Weights of a small transformer language model: MLP 256 tanh GELU, 81M tokens.
Each number is 200 + 20 x the weight over its row's rms, rounded and kept within 0 to 999. Layers, rows and columns count from 0. The size before them is the row's rms in percent of the matrix's.

# v: layer 3 attention value, 64x64, rms 0.132, rows 36-60, columns 0-63
# o: layer 3 attention output (transposed), 64x64, rms 0.418, rows 36-59, columns 0-63
v36,100,217,218,204,174,198,206,206,195,170,192,207,155,185,208,202,155,216,170,194,176,162,220,196,159,205,191,203,205,209,175,242,212,175,188,221,240,161,206,214,198,197,196,193,193,190,197,232,186,228,226,194,206,205,205,217,183,224,185,218,224,227,192,185,205
o36,102,180,182,196,202,211,232,198,218,221,234,205,235,222,233,180,250,207,191,191,242,205,188,183,221,191,190,203,186,216,215,157,204,185,184,194,181,209,159,215,206,228,213,225,190,207,190,164,191,193,191,188,180,208,200,161,196,180,221,186,191,202,206,201,169
v37,118,179,196,235,173,181,191,241,174,186,229,188,225,192,183,200,187,209,223,206,178,204,226,160,196,207,176,176,209,212,239,212,199,191,183,203,228,208,201,199,185,174,165,185,201,193,199,216,233,192,234,179,175,209,234,196,227,195,189,199,224,198,184,236,198
o37,112,227,232,171,172,165,202,155,169,230,205,195,196,209,218,216,203,221,235,195,241,194,171,196,190,233,209,183,173,187,199,177,195,235,190,207,194,187,186,180,179,224,231,206,208,186,184,196,201,175,187,212,222,223,171,199,199,212,209,204,179,189,221,214,218
v38,106,224,204,232,213,196,218,194,161,176,192,184,200,177,192,203,168,208,217,194,193,189,212,195,181,210,202,194,214,195,232,201,218,202,203,189,242,216,198,224,170,237,195,160,198,189,184,227,234,214,206,190,235,208,200,219,204,180,204,229,233,167,157,221,208
o38,102,198,183,203,199,194,202,170,206,230,216,240,202,171,224,180,232,238,221,194,222,207,167,190,240,210,205,186,203,194,187,177,229,212,204,186,200,203,173,172,180,191,210,181,226,238,197,145,198,210,210,214,220,206,184,178,185,210,188,181,184,220,213,187,190
v39,098,181,183,193,248,181,193,201,241,208,232,198,220,223,178,185,220,175,213,199,202,184,197,215,216,202,185,229,190,212,193,180,175,215,222,224,179,210,194,179,196,180,229,198,219,190,223,159,233,179,175,204,202,202,200,238,155,173,208,190,207,185,195,187,186
o39,100,188,214,166,210,212,178,232,184,183,213,186,182,154,164,195,198,232,189,208,144,202,212,239,197,228,206,194,197,180,190,220,229,211,194,206,208,179,222,180,210,205,185,224,185,212,159,244,196,213,184,206,204,199,198,218,225,205,200,191,188,225,192,196,217
v40,106,207,184,214,190,212,203,188,219,219,247,144,191,203,196,182,227,191,218,227,206,197,190,205,218,198,215,193,204,205,216,205,212,158,223,203,188,230,205,158,218,196,236,179,177,178,189,168,194,182,231,212,182,178,225,191,208,205,222,174,210,174,222,194,203
o40,104,204,208,237,197,179,183,222,174,168,191,197,188,200,215,192,166,218,209,182,211,226,221,208,196,221,218,226,203,181,197,182,200,231,182,219,243,194,242,212,206,181,173,197,190,198,204,234,213,205,168,204,211,205,193,218,237,182,172,185,167,183,166,183,189
v41,110,197,205,237,215,198,214,174,186,238,192,195,198,175,244,208,199,201,225,193,175,194,209,188,191,179,178,184,210,183,219,224,203,191,198,175,201,210,222,220,222,175,193,185,142,155,189,185,188,211,214,225,221,183,237,197,223,204,200,229,208,197,217,205,171
o41,114,223,205,203,206,184,196,220,188,199,177,202,183,184,167,214,204,233,200,189,248,190,181,174,215,191,218,210,199,232,172,189,187,196,187,200,212,178,199,190,215,229,217,177,243,235,227,171,201,200,194,201,181,240,194,171,214,215,213,200,162,188,209,159,202
v42,102,192,215,205,188,189,209,216,176,177,219,226,207,225,195,217,232,203,221,177,177,209,182,234,206,191,207,201,203,215,134,165,187,230,229,196,216,229,196,180,181,217,205,219,234,205,213,209,172,194,161,200,216,226,212,204,197,213,205,223,207,196,175,182,182
o42,121,207,170,203,207,233,184,205,240,222,198,180,199,193,189,187,205,219,195,216,190,188,195,213,188,189,202,218,159,160,224,224,212,218,189,204,152,184,201,212,199,183,164,188,178,185,204,191,233,177,249,207,231,190,203,194,197,201,186,193,200,212,184,236,236
v43,099,243,201,152,220,220,215,187,180,170,171,217,199,212,235,189,197,202,162,203,160,221,199,220,195,216,183,223,197,210,185,185,177,234,186,177,220,194,215,201,224,230,192,203,187,190,220,200,231,196,177,186,180,202,195,180,191,193,193,208,226,200,230,216,230
o43,114,175,205,211,184,194,211,208,191,196,166,178,206,231,190,202,206,178,212,180,216,209,206,214,193,224,220,176,198,206,228,264,202,175,224,210,197,223,189,217,178,188,155,230,247,188,198,174,181,195,223,229,178,170,191,192,174,205,211,208,188,188,193,202,195
v44,117,194,179,210,210,194,196,209,179,201,177,195,180,215,219,206,185,185,167,212,179,184,227,194,212,161,237,246,195,198,202,175,213,181,204,207,177,187,168,198,207,233,218,223,202,218,127,194,193,167,207,202,210,205,219,170,213,194,219,206,203,209,213,198,220
o44,117,209,234,197,188,219,226,189,198,190,196,194,252,240,194,189,205,222,208,212,189,216,171,182,218,189,193,158,212,188,197,217,226,188,197,204,240,211,217,208,203,173,228,160,185,201,216,171,147,221,192,205,184,200,210,214,186,178,196,177,189,194,206,203,174
v45,119,176,201,221,162,193,230,201,208,199,191,203,209,218,222,205,220,185,169,191,179,232,170,176,217,208,163,222,202,203,201,210,185,205,196,208,228,210,212,151,180,224,228,193,186,201,208,218,199,214,203,177,224,180,212,212,174,207,191,220,159,188,154,171,193
o45,120,195,183,217,203,195,176,189,177,194,203,207,192,186,194,179,180,227,239,233,201,174,210,207,164,218,214,171,203,223,201,186,247,185,205,175,152,191,184,246,226,197,194,217,184,204,207,202,232,208,209,213,190,216,209,156,191,212,203,203,200,165,208,215,219
v46,099,170,254,194,200,195,220,182,169,185,208,191,242,192,181,215,233,193,203,210,179,205,200,188,238,179,217,196,182,208,230,186,190,183,199,206,181,243,200,186,217,218,203,206,205,181,165,190,229,195,174,201,187,214,206,179,243,191,190,210,221,162,193,196,200
o46,085,241,207,219,194,175,139,215,228,227,181,188,197,203,191,220,178,200,223,219,215,189,150,192,202,228,174,204,189,197,189,204,215,184,183,229,213,209,195,179,193,167,216,186,209,231,189,209,203,169,212,224,203,211,187,234,178,201,173,196,185,198,199,212,219
v47,119,228,228,189,192,223,192,195,210,200,218,234,193,197,195,206,191,227,130,191,179,202,212,212,202,189,183,220,181,197,208,215,183,229,180,221,209,195,219,197,195,213,235,207,146,177,189,182,203,194,218,183,182,178,198,187,204,217,233,219,236,205,183,175,190
o47,121,186,193,202,208,185,220,205,177,187,171,143,211,218,196,184,232,204,246,216,201,196,189,187,203,226,203,189,196,207,164,174,251,188,191,217,210,204,211,226,203,163,162,211,221,212,188,206,172,228,193,199,183,220,205,201,182,205,222,187,191,208,233,182,206
v48,105,214,194,199,178,187,230,180,199,192,192,194,187,215,234,195,176,236,198,222,172,220,198,173,208,204,189,173,159,197,162,197,197,220,177,190,195,211,189,205,215,200,191,214,200,197,202,156,195,233,230,186,239,204,216,221,183,215,180,236,220,184,187,175,239
o48,102,191,194,199,171,228,204,208,231,179,209,207,186,202,173,225,208,207,214,173,243,201,178,216,188,220,229,205,215,188,213,207,160,188,210,172,176,178,181,235,179,198,210,198,189,234,224,244,157,172,171,195,185,189,189,189,192,206,217,219,195,221,206,210,200
v49,096,196,213,169,208,232,216,173,233,224,215,178,234,217,198,188,182,209,186,182,215,216,186,205,180,219,221,220,209,257,206,178,219,170,181,169,193,198,192,189,194,197,241,174,206,205,185,193,196,222,236,173,183,210,194,199,165,203,190,184,179,185,209,195,223
o49,104,201,180,223,177,217,188,206,186,193,199,228,187,225,234,205,202,171,211,187,182,195,208,182,199,193,170,228,183,183,210,200,206,204,212,193,226,197,198,219,204,205,189,256,187,200,218,233,173,222,207,207,211,209,191,168,222,190,170,183,235,189,150,208,156
v50,096,212,184,210,150,186,185,220,228,213,215,214,198,180,175,219,195,229,197,213,217,197,186,178,219,189,230,222,194,184,186,169,196,218,191,196,202,189,195,196,198,219,219,197,183,253,197,156,210,216,255,185,214,245,189,190,207,197,213,207,200,203,185,175,197
o50,092,215,201,190,177,200,212,155,180,181,198,209,212,195,210,218,201,191,230,228,201,196,207,191,179,195,197,165,235,165,180,172,209,204,206,181,178,192,239,228,188,155,217,194,203,209,209,251,167,200,212,182,217,209,186,216,204,186,193,186,208,227,200,233,223
v51,103,198,228,163,193,214,195,203,190,189,172,217,157,198,216,193,176,231,188,196,214,186,203,182,182,210,225,174,175,212,173,178,232,181,180,194,179,196,204,214,224,192,196,228,230,235,211,216,179,215,184,192,254,182,228,211,214,190,186,208,215,209,215,202,231
o51,101,187,180,209,211,206,206,205,243,196,213,199,220,204,220,209,220,215,184,185,199,204,199,232,234,185,178,218,199,213,210,218,152,152,202,201,208,227,189,214,168,195,253,202,161,185,180,208,175,203,184,195,197,209,188,221,174,195,205,205,203,197,190,207,149
v52,103,215,190,220,204,205,176,177,214,214,213,216,230,218,171,186,151,209,206,178,236,214,216,237,186,217,177,190,235,200,221,207,198,212,207,198,222,194,194,215,195,178,197,183,213,194,238,233,191,188,199,229,188,196,188,182,191,166,219,190,156,206,180,216,165
o52,111,203,202,183,236,204,237,197,147,206,190,194,169,157,233,197,218,188,205,200,149,225,195,185,221,196,221,186,176,202,206,199,238,219,197,193,209,209,223,171,181,190,185,214,199,174,209,189,220,225,214,200,210,206,188,200,208,227,168,206,214,201,219,169,190
v53,106,178,171,203,197,193,205,198,191,198,180,200,219,220,210,186,152,201,206,165,211,243,194,220,177,192,176,217,222,209,199,218,173,228,192,227,212,192,165,175,218,199,201,194,178,180,197,220,217,217,239,229,169,203,215,183,177,201,213,242,181,215,220,180,202
o53,113,202,226,188,194,227,207,184,150,235,213,231,192,183,194,210,226,183,197,219,177,181,201,165,200,236,210,149,182,208,215,214,209,198,229,194,199,193,209,209,206,208,163,231,208,180,251,200,191,196,187,184,179,217,196,198,204,223,178,210,175,183,210,194,191
v54,078,182,166,160,247,199,208,212,202,205,170,174,186,200,214,193,200,179,199,227,214,199,223,192,157,196,199,208,216,207,194,178,199,189,187,236,219,202,208,179,192,229,201,167,220,192,191,227,224,206,196,209,234,200,205,245,188,179,197,205,222,208,244,204,224
o54,086,168,213,199,191,199,166,194,196,186,244,250,223,169,184,180,216,229,194,172,185,185,218,217,212,224,187,197,202,233,206,237,195,189,218,193,208,206,192,201,229,232,216,224,217,187,184,187,190,207,152,187,182,199,192,217,196,197,210,165,186,196,189,204,175
v55,104,184,210,206,207,194,175,204,194,192,194,247,195,184,204,181,192,202,177,193,230,196,195,201,230,190,208,205,191,223,225,232,228,215,188,191,166,166,192,214,190,185,208,274,190,232,186,193,193,169,171,197,187,159,208,182,213,197,195,188,174,208,187,197,216
o55,104,216,218,188,204,189,239,221,197,202,198,156,224,239,192,218,212,167,198,233,175,205,193,200,192,170,187,183,232,181,179,186,201,185,214,201,230,224,170,196,193,167,207,173,180,178,188,204,208,223,177,197,209,206,242,203,174,212,213,239,206,186,211,187,209
v56,090,240,200,217,214,223,194,158,187,213,240,194,180,248,202,196,181,230,164,203,197,192,204,202,208,178,175,203,193,229,220,215,208,162,182,220,201,194,226,205,209,202,208,197,206,211,185,212,206,188,192,188,194,176,195,209,190,254,183,170,220,189,164,213,211
o56,102,170,203,210,174,179,220,236,213,179,204,171,214,209,226,224,206,184,228,196,216,245,166,174,200,202,210,209,188,192,185,208,239,220,177,215,199,196,178,200,182,184,195,163,190,203,187,204,214,203,200,217,211,215,237,158,202,180,228,204,204,193,210,156,188
v57,106,205,173,177,214,210,203,206,197,220,175,177,191,180,173,189,209,213,166,255,242,203,195,196,188,215,217,185,218,178,216,184,223,221,156,213,209,192,230,203,181,226,181,185,209,185,179,217,212,181,183,224,227,191,160,212,215,190,190,184,175,214,221,198,202
o57,113,178,193,228,167,191,188,215,219,210,197,226,212,169,194,191,209,166,216,175,192,181,220,177,200,190,203,208,224,217,188,225,207,204,216,173,182,239,160,217,209,175,226,183,233,178,214,177,201,197,165,164,200,196,228,201,203,209,213,220,235,198,184,191,225
v58,095,230,227,233,188,208,192,187,199,163,202,225,204,185,190,182,197,219,186,173,192,180,176,171,195,210,178,209,218,177,185,198,188,193,193,158,225,200,216,196,244,181,203,195,185,204,236,201,238,219,215,197,231,204,222,190,214,171,203,246,203,206,191,217,171
o58,089,207,193,186,204,197,225,184,177,227,168,196,181,161,218,220,214,185,215,206,232,198,218,215,226,195,237,170,218,214,218,206,204,165,201,225,164,214,183,206,149,201,210,227,210,203,187,185,204,203,230,232,193,199,178,177,205,209,196,204,172,175,186,175,220
v59,106,191,215,183,190,203,230,221,221,222,166,210,186,198,220,238,185,182,227,182,208,202,187,250,186,203,200,176,201,196,243,225,207,202,231,228,179,210,193,228,178,232,212,196,174,184,185,220,185,222,179,209,182,174,204,207,168,199,208,213,180,181,196,169,203
o59,110,186,185,232,264,194,185,199,184,210,211,212,198,207,207,152,207,221,161,228,181,212,214,191,214,194,161,227,207,226,174,183,194,181,203,178,212,191,191,174,233,208,195,191,189,216,236,170,226,195,195,196,169,209,210,193,206,204,180,205,223,212,202,190,188
v60,099,210,166,237,211,172,207,203,209,206,224,185,219,223,178,173,204,174,213,215,184,186,194,211,206,227,207,211,231,220,231,200,204,200,209,178,209,199,233,208,172,174,184,205,210,154,222,178,212,154,204,200,204,223,173,204,162,171,202,202,181,197,202,198,167